Weights of a small transformer language model.
Size: 16 layers, 4 heads of 64 (1 for keys and values), MLP 448 SwiGLU, vocabulary 8192.
Training: a variant of SOAP for these matrices, 201M tokens, 4310 steps.
Each number is 128 + 32 x the weight over its row's rms, rounded and kept within 0 to 255. Layers, rows and columns count from 0. The size above them is the row's rms in percent of the matrix's.

# layer 2 attention output, 224x256, rms 0.0687, rows 51-155, columns 0-63
size [110 101  99 100  91  96  87  96  80  90  94  97  83  98  94  89  87  94 100 107 109  93  98  97 110 103  84  98  91  81 101 117  88 106  93 102  99 118 107  92  94 117  99  90 143 102  87 102 100  95 100 108 101  90 127 107 103  97  95 100  92  91  88  97  91  91 119  89 103  94  92  84 102  94  99  97  92 106 117  86  85  82  93  89  86  92 131  91  83 111 100  89 113  77  92 103  95  95 138  97 192  93 107 100 122]
[[121 107 136 174 125 173 122 142 131 157 162 153  67 103 129 144 150 143 147 157 156 105 114  68 135 118  63 188  97 170 169 146  84 146  57 190 105 180  83 134 178 116 143  82  99 125 146 161 148 127 116  99  94  97 121 121  80 117  68 129 121 122 116 125]
 [165 130 132 166 135  99  72 148 152 104 144 133 104  95  39 208 171  91 121 147 125 131 111 146 134  84  91 159 119 114 123 120 123 134 142 143 100 130 125 129 174 186 104 173  49 105 190 107 109  92 147 168 125 145 124  94 108 128 169 141  95 144 187 123]
 [137  85 142 141 136 133 120 109 149 149 148 150  71 165  98 133 164 184 121 139  88 118 149 101  89 106 156 166 154  98 158 101 115 157 118 129  80  89  89 136 184 132 164 139 120 134 106 118 152 161 139 101 136  77  97  81 215 177 109 121 123 203 163 168]
 [130 130  68  70 185 106 107 124 151  37 158 160 147  78 126 136 115 108 151 186 140 141 140 150 147 127  69 144 157  75 207 123  94 213 139 156  88 143 120 212 126  79  97  81 134 124 102  83 132 185 133 172 107 165 114 189 138 137 122 139 115 117 174 177]
 [144 185 104 166 146  68 156 131 151  93 149  79  80  84  83 137  97 217 171 170 104 116  86 142  73 145 118 105 118  86 138 134  97 105 133 124 165 110 104 104  91 101 108  86 109 116  76 141 107 110  71 131  80 171 111 171 158 133 124 133 156 102 175 125]
 [186 215 109 127 127 120 128  86  83  92 136  90 113 127 104 124 112 201 153 138 141 152 103 121 120 128 125 127 119 109 140 121 155 107 122  95 106 144 105  98 148 121 117 144 113  98 119 122 160 129 117  92 146  83  89 142 129 116 125 115 149 144  76 144]
 [105 123 106 117 173 140 125  74  97 141 167 127  90 115 141 120 106 110 132 115 106 111 123 159 119 112 127 160 172  82 127 125 136 119 143 128 103 124 137 177 129 150 125 112 128 121 101  91 114  91 116 159 135  85 139 143 152  92  85 133 104 130 148 136]
 [143 157 146 156 122  75  63 118 152 127 155  74  88  93  72 147 133 200 191 114 119 149  79 131 113 130 104 108 102 155  81 180 138  74 128 151 142 136 141  94 131 150 121 147 109 138 120 114 157  65 154  64 131 156 145 124 123  93 151  78 170 133 161 125]
 [133 128 126 105 136 114 116 116 127 137 100 134 160 162 128 153 110 111 155 137 125 189 113 173 139 124  74 139 128  70 121 129 134 172 172 153 133 132 148 100 165 106 147 167 164 128  86 149  60 160 110 122 109 124 126 117 171  96  93 100 109 151 167 117]
 [143 118 128 103 167  81 121 102  72  86 155  44  93 152  96 177 156 114 133 126 103 136 121 126  59 127  97 144 135 120 184 159 143  63 122 135 141 123  92 134 123 115  86  80 101 165 173 104 124  61 119 189 152 131 105 125 114  82  83 131 164  87 150 121]
 [106 138  78 168  93 189 122 115 141 171 122 168 150 138 192 115 158 151 146 122 182  95 123 123 132 152 158 168 159 115 170  86 134 111 131 159 139  94  99 140 153  89 165 118 112 138 131 148 131 150 135 127 133  84 104 126 123  98 107 149 193 143 107 129]
 [151 171 126 126  81 119 108 143  86 164 123 192  69 133 224  77 143 172 139 140 142 185 152 106 148 160 165 138 135 107 135 130 152 144 139  92 107 113 105 157 116 101 125  98 138 143 138 131 169 118 133 156 158  56 102 152 176 159  88 135 101 128 130 189]
 [136 129 122 105 128 186 128 115 131 149 158 175 134  77 129  99 147 124  96 122 100 123 181 123  93  94 171 117 155  31 132 111 105 163 128  81 108  95 135 143 110 109  86  92 158 160 165 124  98 151 136 177 166 143 134 127 166 193 104 152 153 150 116 154]
 [152 166 169 154 169 179 183 102 149 161 170  97 123 119  77 134 115 166 132 167 101  72 150  94 131  89 141  90 101  90 124 111  85 127  98 117 124  94 147  89 143 111 139 138 142 104 109 137 164 125 101 142  96 111 130 138  90 120  93 135 144 168  72 144]
 [160 120 151 146 131 162 124 110  77 130 111 115 198 139 141 133  84 113 159 111  89  87 135 142 130 141 123 109 169 137  82 107 145 136 155 145 135 148 144 124 136 141 120 171 164 131 147 171 148 131 164 137  77  83 105 153 127 109  85  71 101 166  56 107]
 [143 151 107 115  94 147 136 102 139 138 164 150 114 116 138 189 147 126 114 135 133 202 132 108 179 123 144 149 102 151 150 116 184 163 126 116 138 123 150 144 137 139 170 128 118 143  77 126 136  79  81  96 132  89 185 118 109  92 120 159 140 176 177 187]
 [113 103 143 170 146 105  99 107 155 161 148 203  75 129 146 131 135 132 115 139  98 106 170 114 114 112 145 165 188 119 111 103 127 137  78 159 154 135  58 109 174 153 136 112 132 136 150 127 163  98 146 107 124 138 121 108 191 163  79 100 130 174 150 163]
 [137 185 169  97 105 133 107  95 113 148 103  57 153 185 137 131 116 111 108  86 116 138 138 130 127 185 118 190 127 123 157 138 134 106 163 119 131 133 134 145 116 114  98 116 134 129 144 104 114 136 126 164 160  84 142  77  88  81 123  97 197  99 137 142]
 [139 175 160 113 104 154 117 124  74 130  86 150 184 149 207  40 127 144 148  73 125 150 135 123 126 152 156  89 108 111  80 147 157 100 145 116 116 110 113 147 104 119  99 134 187 175  91 175 118 177 166 150 157 109 111 140 119 117 130 131 154 137  93  94]
 [116 172 117 109 118  85 140 156 126 122 105 168 134  81 153  91 119 133 120 120 119 186 150 184 122 140 135 181 173 128 122 112 145 126 188 116  93 139 140  91 151 120 130  84 142 149 104  94  89 141 178 119  70 146 137 157 180  99 156 114 125 171 171 158]
 [ 38  98 102 145 145 116 128 127  85 136 129 144 141 144  81 147 167 106  87 130 115  77 177 177  90 146 158 119 151  96 102 106 110  52 151 119 132 101 127  80 109 157 132 143  68 150 187  93  91 110 121 166 100 165 122 120 162 128 145 183 151 145 183  92]
 [165 109 129 130 133 138 180  99 105 157 137  84  94 147 158 160 152 140 121 186  82 120 105 102 112 190 124 130 157 147 149  96  91 133 129 152 142 135  91  85 109 121 128 112 114  71 127 149  93 127  92 155  95  98 137  73 152 112 101  56 111  97 156 129]
 [138 178  95 114 191  68  99 135  98  69 116 119 141 151 117  82  97 109 165 124 180 147  92 156 102 101 118 135 117  60 136 142 169  92 155 111 160 123  79 127 189 150  77 155 151 146 108 137  89 150  78 106  83 131  93 177 173 105 103 166 135 183 163 145]
 [158 146 169 139 118 161 183 103 132  99  67  93 156 206  80 148  68 132  94 159  91 139 132 120 117 111 157 109 178  58 152  77 115 142 169 114  91 168 165 156 154 134 104 169 113 149 126 150  71 188  64 158  97 135 103  81 160 115 126 116  53 102 170  71]
 [182 157 130  91 137 167 167  63 121 125 145 113 168 134 118 167 132 164 108 143 121 121 110  84 180 144 165 141  88 186 146 109  76 143  98 145  82 125 149 129 139 132 116 137 157 115 131 158 108 166 116 125 155 148 143 158  74  81  77  99 130  97  55  82]
 [199 115 151 178 118  89 136 195 153 116 104 130 100 101  70 180 148 164 161 197 102 172 116  68 139 125 152 186 117 114 120 127 131 224  66  96 103 144 100 140 169  96 115 152  75  72 178 142 119  76  63 106  87 114 123 126 135 149 116 100 110  60 165 127]
 [108  87 158 128 123 121 175  90 148 176 149  72 115 157  87 171 102 168 159  83 162 111 136 101  41  75 141  97 153 145 125 140  79 145  95 113 111 127 149 117 171 154 169 152 118  88 136 112 146 152 118 109  89 128 122 103 137 108 128  71  76  81 125  54]
 [113 180 174 103 183 110 121 101 170 107 134 133 118 106 133 112 111 143 141 161 165 199 101 110 142 112 104  85  72 138 107 215 159 190 141 142 139 163 154 188  70 150 147 113 165 108  92 110 125 160  81 133 167 129 115 164  57  75 153 145  90 135 109 178]
 [151  87 116 132 163 106 139 154 121 108 140 115 138 122 110 143 110 122  85 127 148 135 154 119 175 118 120 106 136 140  97 105 108  97 157 154 144  73 150 123 161 139 177 111 106 113 161 109 126 132 179 163 135 201 147 163 147 151  76 165  99 175 132 153]
 [157 136 145 102  93  85 148 128  80 130 122 138 136 180 152 150 116 164 154 185 189 146 108  96 129 166 107 133 119 113 178 118 135 141 135 160 128 123  74 179 201 109 120 149  97  63  78 146 147 209  71 101 170 111  52 161 161 170 127 149 143 161 155  92]
 [177 113 196 165 105 112 116 144 131 144 101 109 164 134  96 150 102 159 175 130  83  91 150 126 101 129 181 195 187 138  99  75  99  67 106  92  67  84 178  94 168 103 123 144  95 130 175 158 100 131 155 181  92 130  86 107 180 152 138  62 117 152 133  28]
 [142 145 143 145 114 103 114 154 145  93 159  97 116 110 131 116 138 132 147 113 130 106 137 133 145 145 129 110  81 139 110 169 163  72 152 118 124  71 152 147 130 114 111 113  98 146 145  88 183  95 188 104 146 163 119 127  97 115 169 173 184  96  95 145]
 [159 118 115 165 112 129 131 118 123 101 128  86 134  44  69 180 133 123 157 172 126 103  71 157 123 160 106 116 146 140  93 131 114 113 173 112 153 119 169 141 148 144 125 133 115 104 119 139 115  78 108 129  74 130 108  98  97 137 176 112 122  88 151 130]
 [123 154 130 163 123 113 162 127  87  97  89 141 131 129 185 115 110 113 139  90 151 145  97 145  99 178 148  88 117 164 130 152 149 101 161 142 150 162 146 146  82 133 145 113 191 152  71 128 144 113 104 113 170 134 152  99 141 106 175 111 130  69 137 134]
 [ 59  85 140 139 125 192 152  90  81 172 154 143 136 149 165  83 130 134  86  96 124  71 173 123  78 126 146  77 137  74 133 148 103 113 135 124 123  80 143 102 118 156 131 158 108 189 159 118 140 132 166  94 143  83 116  78 136 123  75 139 105  74  61 128]
 [101 135 138  97 113 155  90 144 133 176 114 174 155 168 156  97 182  50 118 119 144 178 192 139 130  88 182 148 160  58  75 112 155 121 153  69 105  54 161 146 148 172 120 133 101 193 120 112 141 150 174 185 109  93 146  97 152 133 152 145 116 180 128  81]
 [172 129 131 119 157  64 117 140 144  96 137  84 116 112  64 146 163  93 156 148 112 106  91 171 115 140 108 138 102 173 134 178 163 100 136  98 127 137 147  75 130 126  87 135  54 130 137 104  72  47 110 151  83 166 104 117 125 105 113 157 147  79 183 139]
 [178 101 129 156 147 135  99  82 100 122 122 129  96 139  76 213 132 114 132 178 106  99 121 119 129  90 117 163 130 132 115  79 135 140  78  83 132 139 180 148 164 162 143 115 162 108 102 117 161  94  81 136 127 146 140  85 137 114 117 105 103 134 160 109]
 [118 133 113 141 133 153 108 118 121  94 147 128 149  99  35 143 143  91 115 177 159 154 157 142 207 105 129 183 102 120 162 110 145 176 153 133 140 141  98 137 156 139 100 123 122  90  98  76 139 106 127 158 121 178 126 168 124  76 126 142 126 196 156 138]
 [153 132 128 182 117 131 145  92 101 133 122 152 126 125 148  96 140  98 116 103 144 116  93 165  77 143  92 164 155 119  63 100 111  84 142 154 132 141 137 123 143 163 128 130 120 146  81 130 150 130 122 171  73  94 123 109 102 110 180 146 133 145 152 114]
 [116 138 129 152 156 105 118  86  96 149 211 163  74 160 127 116 206 182 100 131 109  77 115  82 117 137 129  79  64  79 153 181 104  85 105  97 109 143  99  89 173 126 119 119 139 130 143  62 138  60 127 167 109 150 126 139  98 114  41 160 156 126 129 165]
 [126 109 133  70 102  90 144 186 122 116  73  97 146 119 112 139 125 114 152 160 154 200 148 198 154 145 152 124 148 139 155 110 142 154 179 132 132 121 113 129 133 108 137 156 103  79 148 139 107 159 134 119 160 139  81 143 207 120 123 141  91 101 190 100]
 [179 157 147 156 135  96 138 127 205 143 136 155  79 170 119 154 146 128 110 125  87 121 130 107 118  81 136 197 108 195 124 122 141 112 122 140 134  95 153  71 154 130 161 116  99  98 143 116 119 156 167  91 139 129  88 127 108 135 103 129 142 173 151 160]
 [175 194 135 103  96 126 154 148  77 125 140  81 117 115  94 133 112 178 109 175  78 146  66 114 177 198 125 130 129 122 177 177  91 170 119 124  93 180 103 102 139 105 128  82 108  69  98 115 147 104  31 111 108  92 108 148  96  95 108  85 173  63 146 128]
 [106 133 177 118  42 141  85  70  79 170 109 108 143 155 146 145 122 131 112 102 147 144 156 115 154 214 121 121 128 141 109 150 163 105 171 119 117 112 117 136 110 137  96 115  98 127 127 149 164  93 147 127 181 128 158  92 168 123 130  67 191 128 146 102]
 [134 183 152 127 113  92  74 155 105 108 125 126 149 126  60 123 152 137 131 153  88 138 125 124  98 185  78 155 121  63 103 172 125 139 159 138  84 180  88 157 190 126  64  97 156  93 138 129 119  99  74 104  90 150  79 152 119 118 193 125 210 137 189 138]
 [ 90  70 160  99 100 117 112 126 127 119 114 130 173 157 180 108 195  82 161 120 106 127 145 157 118 173 126 168 146 100 147 140 129 174 149 145 119  84  86 134 156  92  44 138 122 104  60 127  97 181 129 123 143  52  95  83 169 119 140  97 156 163  99  94]
 [154 170 114  49 163  81 144 132 166  67 141  93 167 115  94 130  84 161 184 148 142 155 133 163 154  73 111 156 152  60 191 142 145 185 154 118  88 134  89 173 164  83 102 138 103  98 142 189 113 194  96  80 130 134  39 170 139 149 127  95 124 137 152 137]
 [197  97 126 117 128  78 151 134  97 104 176 125 123  89 161 157 135 178 166 188 139 155  95 153 120 120 150 131 120 111 128 126 162 132 145  97 106 116 125 129 159 128 126 121  99 127 122 130 111  96  88 116  99 104  89 115 164 141 155  96 100 117 135 140]
 [111 153 128  62 138 168 152 111 135 129 125 130 191 106 155 170 124  75  99  88 110 133 140 144 178 140  76 124 123 103 146 146 107 125 178 140  88 114 137 189 108 125 138 112 155 182 114  94 115 159 103 112  99 151 202 126  95  67 151 127 142 153 108  95]
 [ 62  77 101  45 118 140  92 153 143 140 128 165  99 110 164  92 131 157 119 124  68 180 147 129 142 121 166 121 204 123 100 140 103 122 131 108  99  90 140 116 130 125 137 132 142 104 150 154 101 114 140 129 137  94  59 111 199 136  97 124  93 163 171 123]
 [145 148  92 120 130 107 123 135 146  85  85 168 160  70 172 108 166  82 102 154 163 135  73 142 135 127 128 163 122 129  91 171 179 131 180  69 180  89 113 172  75 117 107 118 101 142 113 141 128 101  75 105  83 130 185 105 118 107 174 151 131 164 188 179]
 [138 148 160 133  99 116 124 125  78 148 106 144 174 180 139 143 172 129 144 117 136 138 100 103 187 187 149 124  92 116  67 159 119 158 162 173 112 160 109 106 151 132  78 164 157 112 136 190 121 136 127 123 170 139 154 123  96 145 152 105 128 125 112 112]
 [136  83 150 107 148 144  91 126 138 136  86 162 196 147 130 139 184  30  76 117  89 112 147 140 152 133 123 133 181 136 140  59 162 134 160 144 158  78 156  81 105  99 107 144 123 134  96  72 144 146 143 158  81 192 127  80 130  80 145 147  90 152 107  73]
 [156  61 177 171  90 123 129 156  68 156 115 178 147 175 164  94 118 124 162 105  92  80 114  66 128 184 150 108 141 102 125 138 105 139 106 132 114 105 111 182 160  96 105 136 169 114 157 149 122 127 143  84 143  92 122  90 116 164 110  71 126  75  60 132]
 [107  89 132  96 132 103 161 165 165 137 124 121 121 120 208 153 161 105 150 103 177 152 138 145 108 103 149 128 123 188 175 130 166 149 124 127 149  81 153 129  94 153 201 104 197 117  67  99 171 127  80 107 113  46 179 102 180 149  85 153 120 133 105 197]
 [ 47 139 101 150  91 163 160 146 147 164 103 176 168 101 191 100 122 130 133 106 157 153 195 113 114 112 178  89  93 127 147 185 198 118 151 105 162  95 132 137  88 139 175 137 136 144 113 140 142 133 141 123 151  83 177 102 162 138 114 156 139 178 103 200]
 [ 75  99 107 175 151 174 138 195 156 167 195 157  54  51 108 118 148 183  78 154 117 108 189  83 153  97 163 125 104 109 177 109  42  95  71 149 112  99  64 102 147 132 128  89 114  90 183 117 156  97 178 134 175 175  91 156 133 126  43 137 131 117 101 174]
 [182 117 126 149  86 171 112 160 100 139 151 104 181  83 134 142 124  81 108 115 140 160 122 174 181 124 123  89 109 131 118  73 145 117 171 124 191 119 154 150  91 145 136 200 107 186  94 131 166 122 161 160 138 176 162  98  85 124 157 126  95 171  87 101]
 [162 138 150 101 134 128  68 139 120 141 149  94 123  94 129 106 108 176 178  71 137 226 130 123 128  91 138 101 132 113 121 110 143 132 126 111 123  89 132 183 121 110 145 126 149 151  97 169 138 133 164 124 192  74 129 155 124  99  72 123 108 108  87 155]
 [115  85 124 187 166 115  76 122 141 158 176 188 108 146 158 133 196  67  68 136  94 110 152 125 139 108 141 143 126 127 143 118  77 118 133 137 128  99  94  61 137 146 130 103 125 149 177  52 131 119 193 190  95 166 183 124 109 100  90 100 107 207 125 117]
 [159 149 161 147 116 156 140 145 143 106  61 108 148 105  84 154 171 111  97 108  99 167 128 149  96  84 140  97 149  79 114 160 144 126 109  71 105  82 140 148 126 110 135 133 148 131  84  98 121  93  82 153 151 128 115 113 132 151 130 127 102 116 142 119]
 [117 109 119 155 105 118 133 137 153 140 127 157 105  87 125 148 174 139 143 170 124 116 126  90  90 119 161 223 152 145 139 157 135 121 104 101  90 126  99 134 116 146 134 102  56 137 160 118 160  76 122 148  81 103 155  96 103 105 148  65 143 138 148 196]
 [ 81 158 123 103 107 123 127 102 150 132 107 145 121 171 165  88 131 104 135 151 128 147 161 108 105 146 166 163 157 168 126 124 112 151 124 187 127 176 135 142  74 143 132 115 131 152 147 105 115 182 157 120 114 112 141 194 121  97 180  93 115  77 145 132]
 [162 169 137 147 156  79 131 162 139 121 148 155 162 117 117 123 153 116 155 180 135 202 110 140 146 106 145 143  66  88 133 152 141 158 156  84 114 177 147  93 114 141 118 154 150 123 103 125  87  83 103  90 102 149 136 148 104  66 143 154  65 184 178 149]
 [123 103 139  74 112  89  94 134 111 154 107  93 119  79 177 155  95 123 151 109 160 163 141 138 136 146 119 131 161 118 131 136 162 166 113 129 128 127 130 165 122 117 138 102  73  74 141 153 118 127 110 132 129 109  92  94 165 198  93  80  95 114 110 161]
 [129 111 110 161  65 112 161 176 117 121 129  95 120  61 134 100  93 132 113 113 127 132 114 120 133 120 142 146 101 171  90 115 128 158 149 148 136 143 111 117 137 191 116 132 113 101 101 166 162 123 140 123  98 138 118 171 160 176 103 106 117 116 135 106]
 [199 128 117 125 133  77  98 170 153 110 125  80 132 147  80 154 152  83 138 118  91 136  98 168 168 153 158 147 110 104 105 125 154 113 112  95 147  89 148  95 107 131 102 120  89  86 117 109 145 105 157 114 187 173  57 106 139 183 172 139 129  92 127 101]
 [122 165 124 148  99 116 100 142 133 151 116 128 203 159 127 117 165  85 127 164 139 100 147 186 137 166 114 119 110  95 136 106 110  81 210 132 136 116 172 119 135 174 101 168  99 150 132 128  96 164 143 170 135 139  95  94 109 114 134 186 159 171 163  85]
 [147 167 106 156 167 159 120  99 162 152 165 153 124 158 134 116 163 113 116 138  82 106 146 118 137  96 157 139 113  53 152 131 105 107 114 100  93  56 138 107 145  85 132 144 157 180 157 132 158 117 138 151 127 112 102 130 162 142  53 154 150 179 117 137]
 [146 152 138 160  75 103 168 157 154 109 157 148 119  71 138 159 114 188 120 120 123 124 125 133 134 136 168 120 129 115  85 151 105 158 109 124 104 110 107 101 133 127 148  67  73 118 111 152 133 122 145  93  93 163 118 169 145 166 140 106 140 122 107 124]
 [129 165 136 156 129 146 164 163 151  78 102 147 141 133 153 119 131 176 171 111 128 124  65 134 109 105 120  83  95 113 165 138  99  99 102 118 131 137 124 126  99  92 127 157 138 130  69 132 111 177 130 111 163 104  71 102  95 124 131 153 140  96 115 134]
 [ 85 109  95 126 168 143 185 141 121 109 150 134 118 104 184  85 166 109 159 128 108  78 175 159 123 149 171 118 180 172 180  82 146 114 113 149 150 143 127  79 131 129 143 116 138 160 138  90 111 101 203 144 117 114  98 139 192 140 109 179 131  69 114 142]
 [202 185 118 156  54  97 131 145 111 107 125 119 175 144 152  98 126 150 153  95 131 113 138 166  92 147 144  75 125  29 132 123 156 128 167  71  91 115  84  72 178 145 101 155 107 148  89  84 187 142 149  66 127  96  76 111 186 177 116 132 190 165 129 144]
 [178 162 137 121  91 117 154 134 154 127  95 102 157 150  86 140 133  87 110 132 136 149 122 100 184  95 135 146  82 186 145 118 183 164 113  86 131 174 125 109 103 184 120 144  76 120 123 127 144 114 164 115 129 181 148  66  95 163 129 111  94  99 141 132]
 [ 87 172 188 103 131 138 146 167 152 165 125 119 145 121  98 133 117  77  50 130  82 130 159 140 121 105 135  96 101  91 149 142 112 123 177  68 109  84 140  93  88 153 127 119 149 137 145  44 147 151 127 110  55 158 133 106 132 158 140  92 146 101 163 136]
 [202  96 133 136  89 157 160 112 126 126 102  78 141 184  95 136 119  90 109 147  74 119  97  96  83 133 165 100 132 155 145 118  98 155 110  94 150 127 158  69 136 127  84 193 102 130 151 153  91 135 101 161 182 141  76  89 102 159 101 132 109  33 130  58]
 [103 116 133  89 104 101  75 137 123 163 152 113 170 108 130 130 117  98 101  56 170 174 141 174 148 128 139 116 126 126  88  94 137  76 194  86 120  82 153 122 138 167 118 121  77 162 170 115 125 137 219 126 180 137 114 118 139 135 150 178 105 138 139 108]
 [ 83 103 141 114 125 170 108  95  99 123  85 150 178 173 152 134  72 138 120 123 186 127 146  89 137 152 111  80 133 129 125 103 145 189 145 136 138 182  99 177  61 138 147 126 187 157 102 110 136 181 117 117 160 188 160 110 110 108 143 138  95 119 109  95]
 [116 124 124  93 165  87 118 146  85 105 139  97 149  78 166  99 156 123 127  80  99 120 107 191  51  92 173 151 174  92 135 104 150  61 168  66 196  56 171 110 112 118  81 136  98 152 123 142  73 156 177 176  96 106 121 107 147 134 150 142 135 164 108  94]
 [117 154 149 159  99 118 186 123  91 182 101 115 152 125 138  83  63 159  83 135 108  71 197  88 103 181 119 108 144  85 113 148 105 116 150 127 138 155  74  91 114 139 125  90 109 108 149 142 149 146 184 132  77 148 119 153 129 179  89  36 161 100  93 132]
 [ 83  97  79 113 171 109 116 144 111 113 117 112 108 149 122  74 188  69 116 107  58 132 147 164 113 147 153 142 166 115 181 115 144 132 155 136 163  98  93 125 108 127  86 136 104 137 157 125 128 128  99 181 161 104  92 106 176 203  75 168 139 151 166 137]
 [ 92  99 153 107 127  88  80 141 113 143 156 165 112 135 166 147 139 128 122 110 140 179 134 127 134 135 145 106 117  85 155 161 143 103 149 150  82  30  92 145 171  95 114 130 147 145 212 115  86 133 166  84 152 119  72 131 180 156  82  98  71 116 118 144]
 [144  87 123 169 131 123  98 124 112 142 138 107 104 107 151  56 173 138 147 131 147 108 105  65 113 187  44 158 133 133 152 177  79 142  70 156 140 156  82  88 160 109 133 104 108 107 111 144 116  62  72 135 146  99 172 129 124 104  56  67 155  78 131 136]
 [190 123 157 150 155  42 129 150 125 121 127 104 149 148 108 144  71 122 217  95 156 188 120 151 133 148 135 109 117 155 114 171 104 137 164 192  94 137 144 121 152 122 186 134 176 133 107 149 108  78 151  98 152 100 122 188 158 107 105  77  89  94 163 113]
 [156 132 151 126 118 138 145 180  98 150  95 120 182 127 163  90 121 160 165  78 150 124 125 117  91 157 162  99 124 132  94 152 172  68 150 127 156 146  93 155 139 133 112 136 159 133 121 194 137 160 108 149 147 108 121 116 113  85 134 124 159 188 121 126]
 [140 176 129 163  95 155 113  53 103 143 148 141 162 156 141 160 138 143  92 131 110 125 103 113 165 168 102 102  85 108 126 158 149 135 162 138 126 161 134  91 122 124 120  97 162 173  77  98 150 141 144 150 163 132 157 117  29  97 134  96 168 148 101 129]
 [126  64  93 157 152 117 132  93 147 192 188 169 124 161 192 117 128 147 154 136 162 117 172 153  80  78 180 100 117 111  89 116 134 157 106 165 176  32 111 112 118 136 172 164 124  93 104 164 147 134 149 138 185  93 100 128 115 167  63 105 124 155  54 145]
 [149 135 175 156 127 146 131 174 129 151 132 117 180 157 167 133 119  86 121 140 140  76 155 136 109  92 170 118 112 100 122  30  84 119 177 128 133 150 172 136 159 145 123 186 154  87  97 133 117 211 132 159 112 131 121 175 100  76 161 186  94  94 113  95]
 [129 128  74 143 105 113  95 150 101 108 126  95 129  50 143  92 146 143 144 165  90 111  50 150  87 193 122  90 127  94 152 126 134  98 149 141 171 132 131 116 124 117  77 166 107 122 117 178 113 122  94  85  90 132  48 129 124 129 144 116 166  91 141  96]
 [ 89 141 171  70 128 130 172 134  85  82  88 155 161 154 149 148 176  56 108 143 124 121 160 161 162 138 105 196 121 127  79 119 148 132 182 138 134 143 149 175  99 152  87 130 135 126 126 105  76 132 108 133 108 138 176 104 141 128 217 189 136  93 159 125]
 [126 146 174 204 100 146 150 138 103 141 131  94 109 115 174  68 115 138 168  92 146 129 110 135  91 166 148  78 127 105  83 118 125 118 148 131 140 139 144 107 153 149 103 164 133 121  64 136 127 139 116 103  78 123 144  74 148 107 153  76 117  72  88 145]
 [131 134 190  95  83 121  77 101  88 113  47  90 182 173 107 159  95  83 128 105 139 159 150 128 161 171 146 148 155 128  54 141 168 121 163 104 116 123 134 120 149 158  73 184 159 115 135 168  90 122 137 185 154 158 141 109 186  86 125 104 115 173 130  61]
 [146 101 114 141 129 125  99 129 148 105 133 118 136  88  98 181 134 156 125 151 105 102 120 151 158 153 159 144 173  94 134  84 129 116 102 133 102  55 121 133 201 140 137 125  86 141 170 133 151 103 170  96  96 124 120 151 156 139  90 109 131 170 119  97]
 [144 128 153 160 104  96 134 118 142  88 130 157 102  99 124 193  98 141 168  73 201 172 106 151 130  91 114 162 136 196 126 141 144 138 101 159 139 153 145 137  94 126 190 101 140 159  62 102 166  95 156 104 111 114 137 140 111  87 190  97 127 147 141 127]
 [116 142 104 163 157  68 149 169 157 119 201 165  59  90 110 146 154 188 146 157  97 155 143 117 126 108 129 191  76 124 153 156 122 159 111 129 116 129 102  64 146 137 131  81  81  82 132 105 136  43  97  89  99 127 134 142 167 127 109 128 149 141 158 236]
 [ 86  96 125  99 171 124 122  73 121 126 173 112 111 173 136 100 126 132 114 133 123  77 170 157 134  94 168 145 155 118 146  68  86  99 140 144 139 133 138 181 129 117 117 117 114 117 147 108 127 134 194 149 164 158 132 114 125 133 125 140  87  86 134  59]
 [130 127 111  95  99 126 158 154 132 121 161  58  92  80 145 138 130 190 146 146 104 143 159 107 174 140 138  53  68 174 139 121 170 156 109 133 145 139  97 172  77 129 127 111 143  92 144 145 196 144 120  88 169 190 105 108 153 157 100  97 154 104  63 192]
 [121 126 114  94 123 125 118 122 122  95 113  97 151 102 162 139  97 109 120  60 157 134  92 131 145 137  88 102 109 188 118 149 173 120 140 152 150 132 119 165 107 153 150 109 173 138 132 115 119 117 168 101 165 135 171 121 114 145 147 137 154 105  78 165]
 [185 129 106 173  99 138 125 119  95 147 170 140 109 109 119  82 198 120 129 138 119  76 138 171  94 120 200 155 152 111  67  97 127  84 110 111 119 104 146  80 178 161 155 182 107 119 120 161 113  89 152 138 133  82  72 101 158 178 105 115 161 153 177 128]
 [140  89 105 116 197 130 143 115 137 122 170 134  76 134  75 191 131 154 146 166 123 130 172 142 127  92  74 139 168 125 123 113 120 165  92 135 135 134 113 125 127  98 174  97 134 129 121  77 163 105 115 148 120 129 158 179 135 138 109 156 167 126 121 127]
 [181 151 153 189  89 163  49  94 147 158 128 183 131 196 162 128 189 120 124 162  98  55 122 127 105 125 165 195 140  47  85  78 140 117 122  69  91  81 154  97 143 131 117 147  99 181  83  89 157 122  87 116  95  90 139  91 113  96 145 136 187 222 155 115]
 [118 154 153  67 150  93 152 138 146 100 131  62 142 123 105 138  97 131 162 121 157 219 148 123 152 135  93  89  81 180 121 171 140 193 141 199 114 174 125 145  90 102 149  99 188 123 100 113 129 165 152 128 144 149 181 185  99 124 117 103 134  75  93 142]
 [132 172  91 128 104 170 140 139 113 160  97 136 106 133 135 111 152 181  66 152 104 150 130  85 119 139 132 134  87 102 176 170 132 123 108 106 113 153 105  85 108 122 150  87 116 152 126 126 107 134 109  88 118 101 120 159 121 122  79 152 187 168 173  89]
 [119 114 120 115 144 171 186 145 203 148 109 154 107 155 164 130 122 155 129 128 108 104 188  90 107  76 174 119 130 166 120  96 125 112  55 127  88  81 152 138 105 147 202 125 126 159 124 124 161 149 133 105 135  99 124 126 145 120 110 142 126 141  98 126]]